From a checkpoint of a small transformer trained on Wikipedia.
Size: MLP 1024 squared leaky ReLU, 7.61M parameters.
Architecture: normalized queries and keys, normalized values.
Training: a variant of Muon for these matrices, 167M tokens, 5085 steps.
Each number is 128 + 32 x the weight over its row's rms, rounded and kept within 0 to 255. Layers, rows and columns count from 0. Numbers have three digits each. The size before them is the row's rms in percent of the matrix's.

# layer 2 attention key, 128x256, rms 0.044, rows 120-127, columns 160-191
112:142144088206109172131179155151102146111168130152151108057118171173154139114094132116158089113168
099:118161129100098143130131150123108164097130154156109099146183144109162121136135074147114029075118
103:180202190093126155097157079145146112156085106162133070147158121163143111155125072132186161128076
118:165141140111098078130075092093123164098116117137147104161164135146102091121090119137156162150176
100:159132060093101111152156165106118120106174119124098112139132130135134125132131084112108125180170
110:109116118122084151104071082152054178077115076149142084089137155133130084177140156127081073164133
101:093154137178181132140115104113119174130131078077135112134213183176112121141138134122142124115143
102:173101144150078095133104116188144151143171052074115110113125113171111122160121133132172168169111
# layer 2 attention query, 128x256, rms 0.0442, rows 121-127, columns 160-191
130:093154066119143108105122135187118196175128141146102129153115164134133168209147185132115091128135
113:158156157092161105138048157114142101106128116102159123077096199136132068160174113151155141106145
101:114135154066109117156097122055147107132109059163150102133179115108146105180158165111145145106115
126:194073080117124149112131113087192127115127144115104141051136094127131149132138082170165142146130
115:117102113089102118126093115219124179090143130144061150115070122120095165189106163146135137069124
108:097100124094142106122145126172121125122153066168129200115125136120098127084146195122100127150117
108:118118183098103133114092150154176084137134102079132150156139133070111148108140183102072066105159
# layer 2 attention value, 128x256, rms 0.0452, rows 96-127, columns 160-191
114:108147240156136117143144084074127114122113121073116062089165168116128107201164140134158136107110
106:138109184063139122122123108189100124113122137198109093151094117147110098077132108165101126112090
094:092110072123101143133101170096137114034152094154141182137179097102127145167101121105119068088117
093:178217155127137183078150089119128160092122165088141051120137189115173162185054101135098135105146
098:120124091147177104136150127139137123150120153181141136220125169104166162118131138075113049168164
176:088114071114136136071142166198109144198135127182118120129110114144094175031111134133123137128116
093:161136126123127127111142142170153189162097156099152113131129109122101138135099147082140131118123
110:103132043166132133134159066116162148070204103183152179111141137154171188212126144079148105100122
094:098096189168105087142107096138139073141151154077110151138171091112086178132120083107138134133165
086:122124175173128115125097069059129141164153148128047116161072157142203158155142104197130162110096
101:144162147103168109143157201050147092081203146143124087059111140139108127218156100099092159135103
120:115123126153112115188119084098125181050117108051147101105120156147095126179154143134128131102084
086:195167082109129111070163149085155183075065154118112163146147184144137180125143093088130179101126
090:148150114163136136142152124121152169174116131122193147108094181155100115126102137138120190100080
088:107128105141097100145132035155115121159104153143171167175236123104066129177084147109108158154091
108:132153114160110149138152107097119173115139089153194138140150180141115185175113099120137135122129
154:121106124119139153109118176175132103209081157091075149147070094134095120075079135164155180133127
091:141098174073159137116122138103187162183121170072097117198163182104161121139163123120123155128126
104:101147122117114116078148145177117076183090140127142126113108127121138147090170141193150097173113
099:143196145071123053162120118123145166170177163082201083105198124125131094195173114119162137103174
125:109145130051129123087141138135135105214071133093124100179118112135121152095094118198128176118144
092:147136155087104140111167043130138134116127128130170179114076129116115198110135121156152116205145
092:165138079119137040130123085194110121120135114151125130135143130162091140107189145173115095099165
095:187092134116151091096134173156103140096167113171110133118121151087132176169097144112160152132131
092:101071072115134145123143152137124078184143165150121191106089098120159167092120136064129175177158
106:144149142100126170104179201126129159105104113184073039128122110129133195107080127191127118151135
106:098109140076113118137131143157120144132160170079074203099045084111122173082104149195149175118116
099:084133082124133123098155174119154189113097182253137108153111151105106185097143165082135099136088
099:134180121124105093129118124121144144109130124097140142148158162152113163087125123223131100126120
093:122066056073131147185097130116131164126116122127127159146123071121121138120101108083159169130111
105:145146210156174118157136145126112114102171111043111194154127133136120102140095164160126153121141
096:076130118115169133138102096077162141192116128125203100096140134156114120225141123169059130094160
# layer 2 attention output (transposed), 128x256, rms 0.109, rows 96-127, columns 160-191
095:071160168172103113193173145078170101138020177100105120133097181087115121101110135131136104092122
105:144132150086172216083099159155156089134154138169194165119126098067098129081105116134070125125130
109:118115133132114164123147130114146099183135157141125092096199105080128175114167078168178137154159
104:160122140154114155176135141067154143154103132156077095141106087101157114132139191124140108170113
115:112158130158111099118124138145131089099116151175035118166121223165092109110076134087157143120072
082:104144137142127102151107177118139130187138095116129072117081108086121068140072187120143190137118
109:083125091195141091170134088126115128109127115133112143151105090152100134147172101076153066127185
091:138152118116196132130109114121099134100120126080133116140177128134169167109108157183115098098064
101:113059121172107140110151153157156163176131156098127160147130045073088145140113147148181126120142
101:159123102093131125077160095126149120060105187181093155147130158172176075154114114108087110101144
108:075088171075100143134114093148131088168154157140068059135123119125121115109115126157161158121122
103:187070118132164168135153216179140147151174119164160141164060094175095073156120069112121148135103
106:197202160114146136101131116174134164089090121079147123174183149123157134107116087072173165094140
100:166109051120120065136128118132105098090180119152179161143144085140162164121138133163160170125091
100:094143164149118130120180085113132124129121179141084136107136140110159137138120128107097135120183
112:144131135124086138077115088138171137172112198141135096177154115099113088128134100159135134214127
084:113130121110110172131153163140134105140077137067161106090091140155125157120160081113088145144118
102:150154144189243120147133142136146146083159199123079154111170128167117086147090101125074141164101
096:183118164126192086111112120133176127181139098116117123156156185077137175131128169108137081152135
102:132144117166098059148097118147163080095176115068149123089062109126079130085088102127087111109156
099:149141130139104111108095082048179115133121178158089122109174147078110152127086113181094140162141
110:132076165175116099089133116076172166103122121144136104128057119160150122110111141103178162156083
106:131106121137112163130153178178118137149174062171187102085156162164149113153161169141158148162111
109:143126112174133127150155147174162092097100148069109161129092132119100127120128101153101092158213
097:091107111138166103119156103088130131056100128127140153170087095120157137031113117088105155122125
101:138056151087123126195170114151075127079154151192118140069200132107131125109185129167182066193121
103:167119129153119108161126124182108147137118127172091164125065107140132133099099003142114175158145
103:175059132094128138117138113099140138130135124138125180126120129152132166134136166101084121097118
104:098145082062149122146156148111150150114114123140184125112165101158142110092121128149152117143118
105:140104129105161147137108093123111144210160148135158113149135094132144135147084092185083135036098
105:128130141092221123164081127164062111113170108104115125111130168142168152115114136134146164153110
109:036071134137113095125179122081130161173121113125159135096155121138136144178094106120126153118179
# layer 2 MLP up, 1024x256, rms 0.106, rows 0-165, columns 160-191
101:143144231147151081134102169131168142141158107147115099126113134125137098079100138097125078099149
100:138120073176157190165183170056169162090091138143161107115138092113085100132160149118091149131159
108:122105064127116102147100144113186105135149119196113167086130081113083115085100157158045107149111
110:089120169147118119127154129095166098148179099070115135125146138114149187094091156143170074115172
098:050103123055122107100063159098145145113162192163098114126133134076102026091169149146036137105119
102:099141161111072163130166153131104147135133117128099131145217087117191149090135101163110137130165
094:133149087141121063146130074151126123132149074126102057152119150088137114150125165115135137110092
107:089139127120111102089045183180121145124151169130097093119152147159130154130077135138176148161176
101:152158128129141109112169140114128120097150163106130144104128067137105127089155113071129134110160
103:152132056146129166061047105083129144092045083163120106118080131146092065110098132140117082037153
105:161140122137114151101086152172096164110049123128168123160147146136190138140149155168147133125196
097:169146150155080115141088111187102085139133107090103108080121070110144079077128116138138081162198
102:092121097182106117112093117116165150105081122178157154127133091211109116069158122168054132091124
096:121143121156111158177129120084112197106166157182086111119095119138151083044132134133167141116108
105:118161105089183086152114160147133174157135123173122089149171229091176087082090146100077130157085
102:089123227114155126077168170130102085116170126080153151090173131111154165154100145141160169127064
101:108163139096123147160108116145123104120102164090138055086192105094091078131109173126160103100126
103:087161149111161067178143070139121082128103088163071097049085163173133143180130129069158094085104
104:161074099108133119112147127121137111110133138163147084108119143131157176105146088156147103166142
098:071184116104097116102109055115117159161158115056163143214087096132173115128144096170150112121090
114:121122219126140115145089113139093112146181153113122140114129149045102131094143155117148131134182
105:117097183089146154132145138109111123105117163098077128158209108110137146145119165161122054135096
099:113157116106184113111095112060071153155086131055172129137144081146141113136152120156101153152084
095:152104122133151170093142158037143146120120143105099047178133135110091119105174179142106141140106
106:194128159150077116151102139146129095120084106122152148113139117151075135154133090099095143082123
096:130128118127141148127105146118105112137147155126098089099137170128122092155148107100174165112066
095:137137106159084124162098069103118135204138163118136126113092151151163208170182110064061115098101
108:075116153091216170126089146142142115194062145123118101142175118111129148163079098142105124115131
100:152102107185097106156130138152150115132112127175152078142135086123119133063131102168128129112166
088:166095143080081192099108063143044096194092158081092104081149120083099150100117133131179149159136
093:055189152121131144125152122068161138144116152139151113124155075138128124140127114145137138123135
097:140129141115125064184208105066077111104129139096115131171051139112128125164166086108051102141181
106:171156141109154152184141172089112167164098165137106168085190070155090110181103152092189102153139
110:129158140112131169130109091096113167092130136114161134173164161052126085061101146117059196116150
116:146140118084070087166087099166100124104145144139141126153121134128148124093142113159128110150165
104:135102139079130154091097115176121134147113105178154068190159095177153147164107150157105106131184
101:167089153114117113114091135077175153222114179147104168120168064174119127118114093120148096096164
104:147166092062105095175111117153133155156143159126139121058115167171146161084103159117158138119121
094:103117176103148174114111124141192088176146151118124095141160084093085145087121120153119179102167
100:132207154159101158155133138166132136065098148148118148145160143085101176177093118160125132179108
108:121117216153186135168146176114119115153117183116139130173169148130120148104077138182122119098145
108:117154150076133101071138083133113101094088168110178115130104065117118163127139125132148088080153
103:152103124158109150113165131181098164145154089139163106120100124141101111149117132159115129170093
101:109188110154106119123138054123117094116087112114164119137099112109115153104087125130116080141109
094:088094123093160184097153093123122116083143185090061107144108102088104153130189123139161142131144
098:141151133123087146103091074105189112119165122204162105101155133074162136169070072156114139121172
103:121071089057110142142109127107102104151148159148187117057076153112126086134075111085161155162124
108:091124099131145134101163124094161078099127085083110182138126134110100147213185146204115126087163
108:102122095101102122099173156138110162137152151128146108072125100089124074095184134091157090150164
096:099163143113059144135120105080136100189120093107168169086115120134098153121125146160109111117081
099:079107127144075110170180136093104071098181160130112154113154120193106170109159099142183129125138
122:128153122141163107128072112101147070167088109107100158090103074124135068081146152157180103148109
097:148078139168135133131095114150154097121151070116145109081153132129103142157198152112142129103133
096:095187136179157165117149163086087139167130132146096095079121127157096111139095122118093159115126
086:150146123137134141068120143136118127059160169156148126051135170093105101100123112198165114156130
098:115094115132175132139123107149135097182133141167167140111125168096186175106133101110127148127110
104:131126151133130186102162205189137050104157103126157081151138119132143187149152135186157085152140
096:109109106087129090122153147140078091153163187143108086160086096097163151165116139143104086127149
097:122093109100112170150190155030108086096118165184121116119155127134111109129091170064151119116102
101:097123200167157172087110088140101089111193129209133130139091121100113070156080185142144138164122
100:126163095128164093128131161158113159167134118110174130165116130077183119114125135117172143101137
101:106179117130052141168102099134138166091122144128099153158122099214161132118106195078172144125160
101:103166135113156102121135082106178201142138151169077118096159064095113138118150099152119138141109
093:102181113142115101101129166170139091119134172175145111156136152143145156148139072129127112149149
095:146090112115133147127103166134179152111139220165122199135159102102095120101103127132125105142129
113:143156118133101120108107097134144110153142099069112120125139148078159142104147141131127134123126
093:121106168073096158168135132161100093161141177111106112087166173112139087163140133113209171116134
104:112137178115102113134090136117119165189123171163130121152122149113160039137096163122101112086120
110:085152176109111139129142092145160155114120133116088117074197216128153101133112124134189164121133
105:115134144181133168176120165146124107147103104113106095148173107173133095094141038140138142089119
094:133147112100111111145056150113101191156142163121113112126147125139150152137110062145139064147168
095:074123151207140124080066162156159147092117194157100127124144137046152111115110155135148167133169
094:157104152097102076125100172096113133138121085132076132138134145177060153143117151112119105154146
097:072158089061127106126157146172183174165118096117110141095183164125117142147116107153147082206152
106:108121117109109182145113126116151106068141141145085097136156121228078089140113161127084142129165
098:150138123095174170105139053114166133149149144154152090117149194113203131112135135100114125147128
093:108103108123129126158068149109100154096177141082108093128107129123108076104107172136117107117142
101:136172170146162168077116088134152100191195153127174112092055099099080154119164109099130131136159
096:147202137124128104109193120182190091132074089106089073089116107210124180159120097137123097124086
096:107096155133129120139118112095109101076147163114192131142133192099155152066117084149141145110162
106:140135125092137190104113096122109108129024148085142132161113082111174102108086126084135127121167
098:075079182131161048109093181134129152093094154087152088141130089096110130084110086150151120115130
100:137172111121162118140154127105074126072120084140138184105130163183166242080146075073161163118120
105:133106157114195181074088111096158146078085121135172147133105092127150110150145169157080080074158
092:061120107110061165156157112081080152127138107091106129151107101109110160162113101141103164136115
090:107095138064144091097088205083148145135135071176118107085174184155084106122105124105128116123094
087:114072176090123093122086177170161165157136083161109126161124123147102124087081104148172113074074
099:092145124064112152103153054124135097127113159095125147139153116050121093167106191129099161077091
113:071140160100118133194195108117121096128137142205145104116119140081091137111069159113107121117125
094:157102067045171133073207131102101133136168139099136141103142078172187159140157209153085110176097
093:137157124084116177118126138155073115171150144151131154137091118145101097113108089108123122126106
094:133140129113114128087156122159107167124105091116054136147112196139140154148181136081114096146106
096:128139115141148116179149149065206174118123135115160117088118173167173166089158128090141143111198
108:145123135139146179101171102086077139113158129143163115194100150099165094135117100117053067078126
103:131082132093085118143130119170104146160174035088156143133114159117131141093111105141158158141215
102:175190091171140138111090148137124142139083072148104102186120142157140125168113109151147105128094
106:208117089145122145175081174154156166144091152155108130159132098091077129085060172175089128090155
102:126111133107144130198163120145186097082172101141139159118084112095080130174071141184133117205119
101:073129119217100127148167147168126172126171150125067155068129130099104130165122056149120180084116
105:143107119125152239117137201124139200131123131106132120121165101126174136112167148141172138187092
107:136126147125117177135135144092179142127141114134103142163063109128166156150096103116138096149089
096:138133093167028084102157112132117143163109062167065126180101117150104092095145095095162086159147
093:133123148064115084114091096107121187169099161205121116121116100149129142175150146149150156112099
097:115154166109147144157143140130124150128097189111102136141145065106179135075068135150129186184103
098:112114103140136101157135145152198150110115085084108138124187134146148148119061137086182150094115
102:101122085100088071130117149158163172106127099117093160155147125063115116133210191156164131131123
093:096077081144126094139090177122186165151104181100115125116106151113114147164199115169122074098158
106:088239148128214102112103119157125109132127184104184140098119123088102117117086122171133164143171
101:145161156071143111113142084063074172192134140158144101116083173123127096113150137185098108129097
098:124161118136093091162146151125128177140142093077154105124118112146113130166132113132141151128094
107:135169136144181139104139079144066102200168139175041110145147114144147130154141103080139090145242
094:112171092088139133062134092109162104109121108103126142189157100120190159172105072089119082189174
101:141121107154093181144134158146083153084097204133129109152060130152181120171071210143147154140172
096:098174143088155173111113128147079115054116173146098120094108077141092086131153134102115132202215
099:120181134140164057142119149094111206110101164067110128119073079183195106052103124138077113144087
102:159128138094068109135086169161140130136122117110179100133107130127109066115096117111144138116137
095:153083168120074054122132119149127222132185181121138102117184165145120147112083082130133151093123
095:179064120103111091143163127117124070149111166085108142101157088165136088137137112115133095144084
102:130149124131130105127105134148127141117068114109120156179157153110176072141122161098133147114101
098:099143217079141110095193127101109095100151094110097121078140116087114051164118093142099175150168
101:144189104199159157124154086149159112118153140157115112120102090104102143081121158138157188171122
098:069201144158070139125209148123172113147115117126140107143110166142094142135212131118113141116085
100:116124138161138163137155132109149055157115136145134137117160123091121162118112149061130105146141
104:124140151116156078134146188093182172141155163137073079111134147128174107113115166129095108159140
101:171105116176127109148119163102157042137133141162174162086176132081098123106177172106122058159085
095:176148147121144098119130126132155133125089125126139160180063137106113195132085105197159165124173
091:076136151116118178082106114138140113163106136138081129146114148127106148147134152137124123136127
100:099160128130147146134141153107079107119090093109165146106101104169099179097047154081083139098118
101:110141172092129115143193188127153092151091103111052122155116105080104161123167150154085136104144
100:107062121120064121151098071140136169126164119116183077082168105103139146156172130126164108083090
105:118146144129112126176124138171166103105110202096142110097095148137132167140089123122146152138125
106:164184104115131117131122117087139104187209123196104153110153115125130119185088159109067156141122
101:104082110132139135104070144152097211097148215191142111153058134073152090169071124109187120140111
100:145100206150098142162110149157116132169116095195113096077054159152149131112073155037112160049120
092:110093110137126168176133137173126105118102151182108114114077083107096147133127165126093130110144
105:133211088079128092115172127151118124080138172113168083160120130131180122122157091164044117073108
091:053073085080049131149107111149113157171094135127150158101124104066099131141073157142085145168050
102:156194151131171134112139148132085104089150096184115118142120137092139135177075134110162158158153
099:102139144117143119119110090085138112067145116128123079113136063121065120180125108114137121123195
104:121118154121050118123125076152143185111156097066139200085044141138098172092106082093125190135109
108:104155141098105130159078136096076091137197136147120118104119103137115185156092145123165124156140
102:184058136137132176135095073118169153198122184147136075119140125075129117169095109129146089117166
097:115147184173137105141129109114135179174131107110129115059141145146142198115175093136145122139104
105:145127095172096154162126196121125092122184180134179135133127122090119153073152131121082133070086
098:114103056136176113153157140112160171139188180073140168140109098077095133104095130169137175120141
096:105153066150098078064091110111039172109159105103136133137111111134100106110147130133193065070160
106:125100121096159094110104139128120224126197158089159169076130155131114073129140165171141077148153
106:144124138079058184170140144116165138117097121143144181141089140123045135116144159126170151135105
105:158131083133119061086105186102135122043100112172125124111149128108184101107142143156143103113064
105:149127115159088092127132096181102135123189056126111138138140149121086143172165140121038139211125
094:116134116125187162134140137134171119160134177146102105134106137103104094097144103157120107129160
098:150150153136128103124101168221133139110113167106096164112111166117081132116071166118123131127135
095:167103108085150152141113132076084159183111118174097170136086132124113140183149160131183060099119
098:112154129154120148030093140108140099136149139158157066070145152110175112079075141112069174169140
096:095079101141117157138148080160148155083173154096108094132036130158193131114132195132121160137094
104:158112125121152172158142137095114095113121106135083115140186102131130083075141097079127118114087
095:140090123111066186160134075087095100129122137143170125126146172131111126096142168108161136174121
105:146089140159129137110144177136128132154066178141127128051154069151103103186132101132102101083150
100:123173139086137123163185170124169217088087189100136148167096091157137142156157109134127119115078
091:150131139119180182087068160079149163168106178056125077200217124109152134180118156123078096096197
100:150101164136150144126156164178127138038182099103154129114125140162175111117158092120157108136176
103:125087166119111126121097167134179143122079115083137108107115151136138108061081081057149110088106
100:127105127118081134103075103132160104174111145072112153107135130125152142167089140064146118165148
099:065095179147168151128102134094115153114158149078057182176124135163128148099116096166135018094101
100:088149091129157080107158161148081115113183094121147176132094169121105118188151085162092182146071
101:134159112098121125161066143160071089140154079121135167092132129107170099149151074206109062116093
# layer 2 MLP down (transposed), 1024x256, rms 0.0181, rows 0-165, columns 160-191
095:097158102137136178120122145147136119172106195161147159066107126112092127131147106115154084132101
102:135121169116186109096113104092115063174135137134118133180133103167130138121068115122122132199127
104:103107111067140134116092148105148067164099163160056164136129157093099097053143152135099096130135
105:049177135172134212097180126120089118199110100109143106094106114117129124089128135166100141127186
106:152133084129145098121105154171049135144083087103110117133111095133137115128117123151084166125115
097:136062172130146115108153117122144173133082164099183146105123138156087167093091119177129147128138
099:164130126115124149132135133151111157113134085141128086151095106066098151128166112153160098170120
104:142143113131057183116164156080151170165112105150086098122106129108097131077190115106152174125111
101:118098123178163177153100096104159164082122046145127165146073115098106134085109138131156106127090
100:080164160166110170151175093171116160149140139123095084162157147165115143131158108152147100141134
104:076115111125069126141163125157123115085133114064136116150130130075167092169129127086139147074127
104:168153114118160185181130139156151061118166127096090154179184135167170090081175158141181113147133
100:094133115138154107153134080121144121115122157091107068100107119069165177142128173099112117108095
095:140055174129078108099086162131123105141117135140152169109106118157120154202128127186079110087122
104:152134178137092229089131134079167097136122074132135125088137099146194081141110168139136085048154
098:091130127132141194093128126177077095151116113117090127084129112154126084043137145133090085116123
101:177105096178160133079103119123161143156098120124183170204150144134176094136131084162186115089117
105:139164177047150128143127096145191149106125092126133087174085131077076137145156137135083151170045
103:096153140118136132089159104142132160113156132149156082138102095144141116126144131160151116066220
095:122219161047127150132113061069116096158183112134181163122116099126144141139120140142100103156110
110:202144141156149104121116139152100099178131167125179092100182184151148188121153135156096170181107
102:098164134151127098142126082146079182115115095168075130137142145158157090143197070104127137087118
105:162118131144100149159187130161169122063121122140104101071100098079176125166103125098109181179143
102:104176135109111061087092137133079104118164110153158138133116085141175093161127139141103137146132
101:101145164103159127081101093136127121112099216124137123142116122116138120134181060135140172101096
099:141160120110241144136142094134126183135147111115094154167146113083140151112153167157108129128183
103:102138113106151097166114170098108102094145145165094141121126129150101077091103168180125134087091
104:078141117104194174124118107124099141073147114107189144078060134170176211113170140174146087057112
101:088137126113177129135103122105126163161142154114109140192118121101099098169142172072102104130141
089:151097171155138131088198119094096126125161125084145130200166117144093164148115097091061095145152
102:118111154203072115119154166127109147093087147126105125118137130152108142152105165171176194130169
097:109059096115127114090070158094122154187132079168144148151155097073124178100142103096122141198116
102:148112106084141106128134121104143115107135143162114100138114105086108147188151108157192156163137
106:155133127148171103128108122061115148146056104157097143110088099115134144119111074163110134143146
099:093093096109133121165159093125121148111155155080139080169078127099185105124139136128132126153075
098:141135128134126106174202144103108079148106080168090126160072108191123136154190074152149150133130
098:163074063178127146128091119056136101127152098086089149098186158154160166170124117099115105116046
104:124176092123136135135148102079124091121125100122122090107078123114093103095203135103161058145176
100:130132135108157117109140148158148106166139092097136098176114154148098130163151122125164099066147
099:141141106100094140113118111125116207099128145102130167107087078142103107108113176149183118109161
102:121093053145044112112176087066127156096158101201175113115129095148179115090133118138104162137100
098:105120105056172121001071108125162146139079103151106101102128081130124169090112119114186142126082
095:140127139183062081115100155087238143135138191139138093088135133084111151140108075078160125103164
103:176098159098129113119082128105135172134109080115053166140116117174143096127168113142128116134194
105:138132180182108130130145181124147138052107128161107149175134135055087129113124230130120137109132
102:118200122110173124128137110135148099140128148075159146133111117178085152065130083091191106150180
097:140113126159166185132138183166090140139114108103082137105151223127145101086093156159140117103142
100:122113178143146133079120155104109161145094078123155138120159102114064181176199115174145133129116
100:166100127163152115153108162085126127102113092106131134156074145137098177087127065190161135181105
099:139144133096127165194121141081107104137157083124188119134140101134097095161114117091120144161145
101:176100132125101091088082060123131188109100139166163142142119166069169080101169112152150127120133
096:094188064090154166115050127107155095126138140179119113103140060144163068117159115150132055207061
100:108144114148085170170109101110122114131170149170129122137139156091138192125094171068174115139212
099:138121126096117150151048141091176114224125156138118136148097135143089091164126091142140109125155
107:124115155212167114091125140116149170099139167145150092129120173165087122101116103159199136100136
100:090131128132131119139159100083161091116102173169090141155108058181115086160138101133095098127122
097:119143099120125133141141185086183161117150129139150127098116216071137144124162152118120103109132
106:145156151127161059142131176139132129122115147166190114141080088110133099131069153122130135064100
094:150091125116121084073144117162160147125148105149139165098084083130163209130145122149071166143115
103:054136146146204184132069072054095125052138044187100140110136147091140089136128107127121130127112
098:108105163155214171134137104133140075123136116145092109124122071141132113190158045127177087118119
100:154106128130120169101121125113102176122108160154171119162097182163105123114086066130147104109127
095:127149129116085083090191151164133187110187161106142124172115162125149149090141130089114099103091
098:112089115163107164076124212148085145131117121100105148149146168159169141107151117157110192142099
097:111056149069170094118090111147124134116110137163129126158226088156136153146154125130150139138121
100:159154159123085134123116194125102164125135157149215143119132113096169103130155111139163202155116
105:117131093090163134120171122127085120124148135041193107133121093121237090112142143095144144129115
106:129126161161132108128131092149119128077147109116157132092113156170124109107069183127140107117137
102:139081115165126121061122152158096136139141112113129111103076120115088108121092109160136208157159
096:143106126094204140160134181105179052120107162076145149101098154135139147110055092111092168161123
109:060154193099151158106104144086059061180137107114145121118172165082154152155159097123097141117128
104:103120111166114127170195126111091119115127135135189154145113160094094124149143065179158150088094
100:163190093090167183125122130116117085080127120153179148082158160149160121101141075168116100131134
100:211170117140126152174069161167098140142144171165172079124121115116157173134149054085121157113139
097:114118108118211100160122135125121116150153117201164116100111119116147065151106123177166077077114
099:121089159129146159076144122145154164155119109132135136109145207139097101158158160130108127179186
101:101161154095126189163118136103153156076184077140187069107100124099087080138098057142129134098166
098:127106144191165125094118161165128135100081139104079080189165065096138125115223076115161128140084
098:102067159125196173145126107109096109118112188107110093143119142096154141132159130106111158138155
104:116110155166072149157123122087162123182108149171130159097225116150169027158136209080092134144110
104:105112111123110077123112114110112112075149151100155022113124091119128063133092182133115097122142
102:140160158149135139117155076133080082172150102162125160132166159105175101159164183080136139135130
097:127131106127114121118185179168127118100088106102183179067156045153099121078144127159181087126134
099:067104142113113118099112097122111073168098155133141072111109099155138154153117097153087121139186
097:194117131127180116140129095135058161106107079092139132138129093130175137099164145159123126081069
094:153131116211170121113108075118156114189150113116097119094101088147092108096131056161148151097099
103:119136116117175173119175092139158073128114124103111135095094090098127062099131134166109143137141
100:181147141098170117108092092146107127132118148124090146152121073087159133115089169093164139147053
110:095145100067119056136138114170156091123107109151178153111153175075133091114118119090080131069129
099:130029150122171087144119137112119178145117099146085093104108082120143105129106173156125085118119
106:152163129106124118099139193145097123172138092157143158136205100101137103073143163123098094068128
098:166137176183168143172140119094082105132123112093078140087159092146124123079097199144088112141121
099:153164127118086118152107063180079109155126149129125147140143146132108132130098101112197122173093
100:150111080183101177127090124143139106107132107142041179151075084171145131147145128129094136135164
102:083163128127136121148160067139204106155152154152151099110153106104135181146145128123090075197119
100:082122094113115076173148109123193088116168182112110099124125051137136131146122078154075131132194
101:125162184164163130173119090184100118131150137119133160155134169137126098121122145133122184143118
108:153113154145153149154122143162097113170101127175145160106112054101110121114154078169101176130112
100:133110150173090171136167104115118092168129103136093189140138125120120061123117145120102121098125
104:064117172145125127105156176150099066062075166120081136112155167139136083108096114130119098104146
098:149126201147084145114114158142138102106146122091110082153114145069141112082128143168148149171126
091:097108190089104109104123096164165105090071125104042141116197132172154110144158075100092121122146
099:122129163130105112157120127116129105140132126156128112106139096159134102096162094103142138144148
100:101064092117090125109116150118098121134105169129143160150074109135107112154160176120143140048139
098:145145101136117188155144144155110115145151149160133215139109200132124154125097169075153125170113
102:121098149126168148145158063128096142181127143130116176133148140122089158140106162141124109141138
095:177204156134140148131123126084152068116166116135135100124103141097112160118095140111125140087122
101:089177177092111134079072120164140165130192163137123182106128157117140120161093104159075110127152
104:128146156122180134139154127143155128137171148170154110091159146144124154111183093124144174124075
098:179141096114099139112135119139131159074147124167139169210124112153119163169124118094136143105191
102:137109148130073133167152144132162117114140148134211151132149191118097163092125077150107144147063
094:115129121123162132094072114124133150103137133128129169090061124134075172145149166122121196157151
106:115163080170156127114180158130161107111106183124126125129151125150142121076121142153121113105066
104:104070101117066145163123155139121099153110178080137109108078117146150106140169141139143065121118
103:093074104165165102146115160086153119141133117070094205155154124087173158068099155106168105133139
095:128125105111139095079121145091086163074132118183144157136082132155163103141105144096104115143197
096:169142138168137136139125133075149089119169130131170166134160144115110118153144063116172096172109
105:131124126108176103094162092167129152116112123096200096161075166114122121096138151118073089032114
102:091098118159133098178174146130136152105070084148117155142150141118153097125148176090178082127115
098:169139102184124200114145164138101120143092129153102198207102123111122136113129093102107136141077
102:099135124167121079146116122151115177118140140116117079124141235069134158128158121123088178062112
097:119119133068104106105168093149116112043157139112141138071151144119157104144100119161072156135088
101:145127077127138143095114160108121174102147112124094116136118155151162183146109118123107159076116
101:108138189129112114165140158034131112081105112126124142158120141146186121115104069118103182159144
094:097162146084181200142125083125146134113103142109100118164106084081173166144126114115093144130202
099:122070063145113116099105107101107133163139190117175127130141117152102135137128128128118103110131
099:188119114130106099134139121140089151124115177101113129098115124110133149109185127154180083194117
103:183128158104185108152096132155187155099142100162058086089118178110150090145202125132162097170112
101:156131138129128138146112115164152153175127109114210125172110151083090169072100132171101091100131
101:118141111072108078109109144105112091139147162175152038156110099134094115139128141108110129117162
106:115109153193086080184070149190123066110106181072159132056080108143080145147166159177153142137139
094:144176163122125130128148174105149161060110154153186164077165114108134091116122129139145071098134
098:128103133147115125112082091172143138095148160135171139125053158073164100145129066090129117123124
101:137129085115102141092110126101135090134119148093130119111114070142104147090126110126132132098128
101:137139100070131093102078145124152096166190114124148096089158168163190142112123124122161150124077
095:151113172178105156069134118062146057117099107163114073147175083072147119128097179093148137154083
101:108123133132157115149113153126132085084149177115129111095129136083086188131112169143154209192152
093:045074123180114140146131116059119134168044113100134148139156108104122171058162147118146109122123
097:154140105205206134150101100121182108131098152123103153188106104109124111050102160083135131066155
093:148110141134138107080147162111108137093133114151173100092154135146169129103128157130193103088115
101:088128109094085140088089138109166173140149105136133129114148159128133172098160122192131097145119
099:172118161145169089082114146101145163138113184159090089135119107100156086086097121146110111125164
096:131107138114152114127117144142146109127149072118120120170096171127074083160155080118113130174107
097:176147107153151126108098166120123099114149115074197154159097140137109136117126125229145121097119
100:115130123139115108177181131082188087161135093129113132137129101167085122133133165085123112197098
107:069087045108112156119144114077163139162128120187085184045150140101132111116134155097148150085099
103:100189104149123138097102124080140117096134112150088112130157148127132136148108146081136116126129
098:118120113100126148118150077121092102171151133102088112110198120151113134085142121107122164194127
102:166142090089167067091153095125149112142166154207092143123170114118139111130090116094101108102133
098:132175125157162176199153113115080138130191127161097093138153162165148105086105109133118148109138
094:123117149075078090096083118095074104078120099191126128102135159135087123154113077121135157045080
099:143088112141117151143134149165112097145080089184097114123147115149100136141149105131113125130114
097:134180153124150090105160112136135143155095192130121118131111171156123130097215145104142125150116
093:149153101113155122130161220104102126103082161126144148100117089076144125164092096066102129108121
102:145140131076102159182097102145099049134143169153080143064097098120135134089199124163133153108113
099:127101174075165125114103123105135131191132177103114106132174139123117198154125137191104133108164
106:145132116092104163127127182169112068142159112141097131115089062119137129167129123118081092106164
101:154182133198173144062107167123118137178128120125065151057184106162185108150120165148101135126158
101:124095107175094209111119088180146058107148116133164118119132108083097098100117100105086134088170
092:137105108104115157206144102116094079131174141154098109113137070173092127123102125070090144133143
100:176130089130082096205199124082186095133099147075062220069167108145120100125116105163123119099119
091:142075108055131120162139102067130130114124186076090118113072140125196092141136110103103086081111
099:201144061092054216117091117137162147146085170132081154180152110147125183163160140158127149077112
097:109130186141119176187121133104135115133123169132122163144095117085141102112091093170141051087100
107:084162179103154115143115147152112114199131139119118095134148044146152159113162149127153088125120
105:138131113157132124178183122187055134077159161101038136117101118142111105159114110142127198136153